config.toml
num_hidden_layers = 12
hidden_size = 128
num_attention_heads = 2
num_key_value_heads = 2
head_dim = 64
intermediate_size = 512
vocab_size = 2048
hidden_act = "squared_leaky_relu"
norm = "rmsnorm"
norm_place = "peri"
norm_eps = 1e-05
positions = "rope"
rope_theta = 7830.0
rope_fraction = 0.5
qk_norm = true
attn_scale = 0.171
bias = "none"
tie_word_embeddings = "early"
parallel_block = false
extras = ["local attention windows", "gated attention", "value embeddings", "hashed n-gram embeddings", "a smear gate", "an embedding shortcut", "learned residual scales", "skips across layers", "capped logits"]
init = "uniform"
init_std_qkv = 0.0858
init_std_o = 0.0175
init_std_up = 0.0858
init_std_down = 0.00875
optimizer = "muon_variant"
learning_rate = 0.00294
lr_mult_o = 1.63
lr_mult_down = 1.5
beta1 = 0.95
lr_head = 0.0205
max_grad_norm = 2.0
warmup_steps = 24
schedule = "wsd"
decay_fraction = 0.618
decay_shape = "linear"
final_lr_fraction = 0.0
batch_tokens = 16384
max_seq_len = 256
doc_mask = true
train_tokens = 176000000
max_steps = 10743
dataset = "wikipedia_en"
Each number is 128 + 24 x the weight over the matrix's rms, rounded and kept within 0 to 255. Layers, rows and columns count from 0. Numbers have three digits each.

# layer 2 attention output, 128x128, rms 0.309, rows 0-127, columns 96-127
115155086145135188120123122096141123141106095165154123136143118075138183138104137109161135077165
119086136141137132108053107131153119114125155145123134084129144121163146140082133087156125125088
120173140129114094138162105148096135166121128106120145160147138123123087138104120131113163097094
103117148178158092105139143116111103170128186142154114141137123107121140123134148110102117105105
132111132134130104133162107091105108101166099144094134077093089114121145112116148097170154137128
098130114116099065094119148104156150098135136109131127089146117113145108158157107092129197154130
112147170103148107090129190117111109139120123116122151168128123155086129087102079135127132141114
115163134096125107134129164159140117127139130095091131149131141119134120146132194067139094112127
178130144119108132134145151123106089076113087102126113129149109130115105134170125110116121124140
161113188153160105131124121118133118104104171163107078115139133132163125115112112150104115089136
132145107107120096136117147133130119086095124140126125093107107142161122153091168133098142153132
141107122134092100139128102119166112142116150148135142090149105150170127190115113088151134124104
108123159101146065112151176133129137138120137094148132166134100111132093178115156112094118117113
133136147134139141131135120142143132131121174108120133132101144167134076147105092132114149151141
152136151116144145131126117129132140154113139130124172148152081123095095093123141103098140175080
151100159139106115129095115106073111141098117164132128112129135140139164155111125105108140110165
119141120120136137122113103137121137135185069168137106117122131138118136146135156138126124121129
126131134121179135100114087096134110107140119124155128154165164137113125137127110079096119158159
111146108133141124119113111086152114136123136157087115130146140163163112117130153135120050168128
176107153119116135101122087136161159137081088121119099099123125115116130146131155119132117124136
134146122124110135135126128089123107129168129145102130162134130166099096145104101124134142152125
124158141123097105110142105115077125118133151097125146137108143133111096123089176181098168132114
167152101153146100117126144161175110116171135140129134111139162102118126151111152137108152136135
117087131110128112121085197097124087116103089143146125148159111125147183131130117099147111139146
145152127142158127103128131123132122097118108102105104143136113119127105110131074138163090128130
139122115109133110129056118100123138125132107133127132107139120116104098148105148121145113091148
175134125155116133087089095133123147110130154104168109162136154164087112106121107139161113092107
130162140130140106125144103125143131152139107121150147090131165131180129063128096149125098128114
133171120107125125121133145171113136118100134134144125105092131151110066137123119147133154145093
114092156109142103127120167122095096143106073132148120128092144134147093130107145122155121151182
162126141127135101165103108142105133120131113126138145143131155086145148121115121100152138147106
155141149082108183133109120137141094118148074117131120124178090144133104119175140122087102128125
109151125118126136150159129142163142096152136123157118129149125132152117158179093119135135127092
151135127121139137105135138114149094085148107088087135110186144125166118117139076141135176136140
137109123127081103139116101156161148125106187138118099109115113140126109161133141122125165140131
137128137158153135126129153100139161121144170109130096124137101109133134076136108149143112131130
117122125156125159115107128143119143136133149152154108096127113111131170138143138095117146087110
106137161113128136107138139141102088078117151105120125128109133131125114117174054164117128150136
116136120153140136159173144132129143128151133105098133088115115149160082145187132139146126122125
140155092130161102076132078147136096136144170115139133091144122147157109130176115123120116120119
109159142126137123132093142103126125123095181141143118135134131110151084162118152127128081141101
141148146115152135111123156148132133129139128132108112089143113121141121142117116110150117088125
140143123137131168118104133192105113132076163122113139121153129166113122167157088150117122088099
084162167136136132104114143156191112112106108121155162139075136096125139113124144098144109129151
162117122122178123132143143154096154122116171118149139109159136092142100157110103097118161127120
062139141097160111148174113123162139110119185136121136109116104105139127124149104135096145089168
151133138137126128159132112106159094159123099122099100128093168106125115091124121124151144130143
103104126137132133110120113133156122141134148162143118110130153127115115117079138110099154107130
124165101097100113122109127118152133111113097159100123135143116130147125100093125087131103122153
148143146150133104150133123097155143162121133118118111145136132133135146142123134119104167119162
109095131121139160155168109099136126134092108179132142169102130106112155137114089143153085149152
152143122128115136138105117139171137123109131094133122152077119089104129133095195117115083126114
150120145150161101126113135151126134121118126135148139164121090124162097121138154144122166123132
127112128133104140179115110150165111150140143129120157129123169121088147125112129118116111085163
153112162118164097143105128123141101130116120132145131111069111134124131131140092120136139117100
138090121125128124108136082162078158146132129167127113158133125162105097093119152099142168116111
134108163113155185099134139138140144118139087158110135150137136147147073114135123099121106150122
145128136121144119138128101109140132124126135145103135128148164143160141119145099120149173141120
097115130115082110121125143129132122164137137137100140109158141157127080127123115121175093185134
112118100143096131158140116121136139145164140156146153141164133136143153137149151087123121152105
128114122128145107127110141147140122151141119163158137149123142093145097120126150128134129131114
128102118143111133115134059135089162100097117104124151076063158122135125116109114147133148085132
123123109143140132167129147105141142146118072120093140122125152131118095106107130151121096183124
115146150121127151150137116135096142108138148143106104135142117184126130134165141123165146137125
147126135135130143101104121150138130131152126146138100134118108139132165134106142145136090113131
090125119105149146107096114103106180132136120108116130121126134127119107153114123115097120119107
114113104130106151133140136071127138147116104075153137103128108172128161161115121099122138109127
123111158129104154118143101107147143134152116148096102149089090114113110062141106150122128107105
116094141103090159138112089148154140114131126119153176132136164144133106091130120147127142126097
131148105141138120137158153169093158089127149142097099138114128162163113067154120131143130126133
115107101099110120145121127130131111129126142135163115137085163178133122082153106086137148116108
098090102125149097166156165127137113086141137170140110124071122103077122144089177158132098095112
156177159144073103148115089111086123157147133102128134089124148137172137111166131174108150135116
146124135176117089133164156152133108118124131122106144120124073146148094140130105149123107156177
115117107121128123145089100157117147148147112160102144107103093107094100144116134106151139148137
099149118127116141134109151146140140152136137108154100107152139126089137110074126151107138109108
114131131127138127131144147104176106118091141111107098152117123120096106120157119145083147129130
164094180124105088121125128139132141129107131154116093134112132132125177116095126116149094096116
139104118156113086143142147133131155112100118090155120101100111130105174114074163142140122124126
103122149102122172102112085124115128119127124137121142169123151130092143102096099152146115172107
129154130107155091117144154083102164112129129113108108146123128117120135134148085132117137138142
108101168146131135161101167139144121105105172113129148091127130106111122106114132107164128103158
142136166108105118142150122078127115134088106103094123130164082118114151126097135135127117174149
141140144121074143127103118139190122150172093128107099142110127129148149127119144142149132138104
110132105141160106129086134124125111144126098104184168137167148128109152126096082170133127120121
121173127145135131150135111157115128126108133129127119136112119146140184168168118146098104137140
156091120079139163140126139146142147123107122106115142150130137095139109093119128118133168114173
130127162162087129093105117132176162135136144144108136134074154142136117146078111118137134118142
102114137097112132188152109150155098131165111106132106152128152122109118113091114106142106188163
114107128122127141137136139126160056108101083137143120094134103109130163141113154105122152118152
129162141126126129172141118121152110128136141168141138158169139117140141153160122153126139156101
099115076145117119128153134137160132140140131123133163128133082126150096112087122106155146146121
100146136131161153151120129115116081124118136163135176139122132174149121138144162132103155124122
097118137139148132146135118136105103134117138149144134085088128125138125109105080139124109141144
096123102128169111099156145110122149093125134138151128151094133137146137130084157137131119132165
139148147109117140118118128121166107138124107132184158142135144115166120138101120100139109154167
125135089158108090107116142149109102144127145157139089073143098148129126137164140089118131103132
073069110137128092101119095113121130171128108094139159072112142126146136097133138089131155137102
091134099173097135159104133159110149169179089179099166121120115147113122110098136122147148149118
120161125124141154137122179102123135113118138091116101108143090125123196146102149117110152125111
167155146115120118141151110142129064120133154124132153124157167129103122153105148139112137101141
090113125088133095158134134096120140115123143118142141138115129136090100119103164075139149108171
094146119111165142117108133116149136116096127125114102125129136162104115167088110095136102136136
112133135138143111122108111116141134109103115138088075103191116135143127113147158080139106133121
153129151139182105093097097117129113168120149091144135126160117146126148102156148098150117114156
107141118110135103158150095127119077134097146158140117117142129080140109193118164114123159169084
143110115113126154155127119120139154128139104088123141131124096134110128138104122132130136151176
141086119149137127102136139143127107093106135120124113151139130122097090090098153138127111157123
122131125136134139122145132140176125103091101126165105124137085174140132130112117091099102117170
129123160140158164122143136133134109114074112073089147117119138147118105162138101107134140131120
136136130132116135106129120148154171127126149103126119124113151111158103141147126091155139089130
120128138113092150145123144120121155120141126101139156133145133136146117128114160115144126116118
161114106119152074086145147129133126085154122138127161130170114113170125102106081116127145121122
120126135155127133149103122153156122094093099090151065155118151121121106134136130157140173122143
148090158120130134131103127131141112134110134134094158137126108158134119128133101115146117112119
117110120116161131148145139133118116156126100133113133130154091083113126142152139103135142114130
121100104146105110127104181092124106163116123183155121098142108157135140103124185131119088087105
122112131102106122108121113090130120125130091131140090136117163126125143112139145129109110155202
111164096108103194168096140131169135120121099146149143126129100180134152159127096137108141132120
123095102135132105137123140146127142129154163066095134075137159105138126139119162121095121155120
170122086118108109157126127091143111094143172141141137115115135162122130133111090120106163092149
163113122145101114167126163121146112172142150113133116134102094113158158146166109081153141116083
110076150155119092147132114135119163136080179148098110163136128113165113096159099190133133164127
130141084162110125154128121138096100129100165165104148110094072126107157134131119122115126119151
114119131130143144137123117123142104125162118120092167121121155100083137170131109106110126127122
103168113134161142115145152091123114111121143126155150162108185121126116120137118106146129114135
068161139152138097173166144168155123122115093092163112134178073098139132125154130122164125109071
118164172137141135105128118117128169096116128119138171124129115112154144155142119133168089160152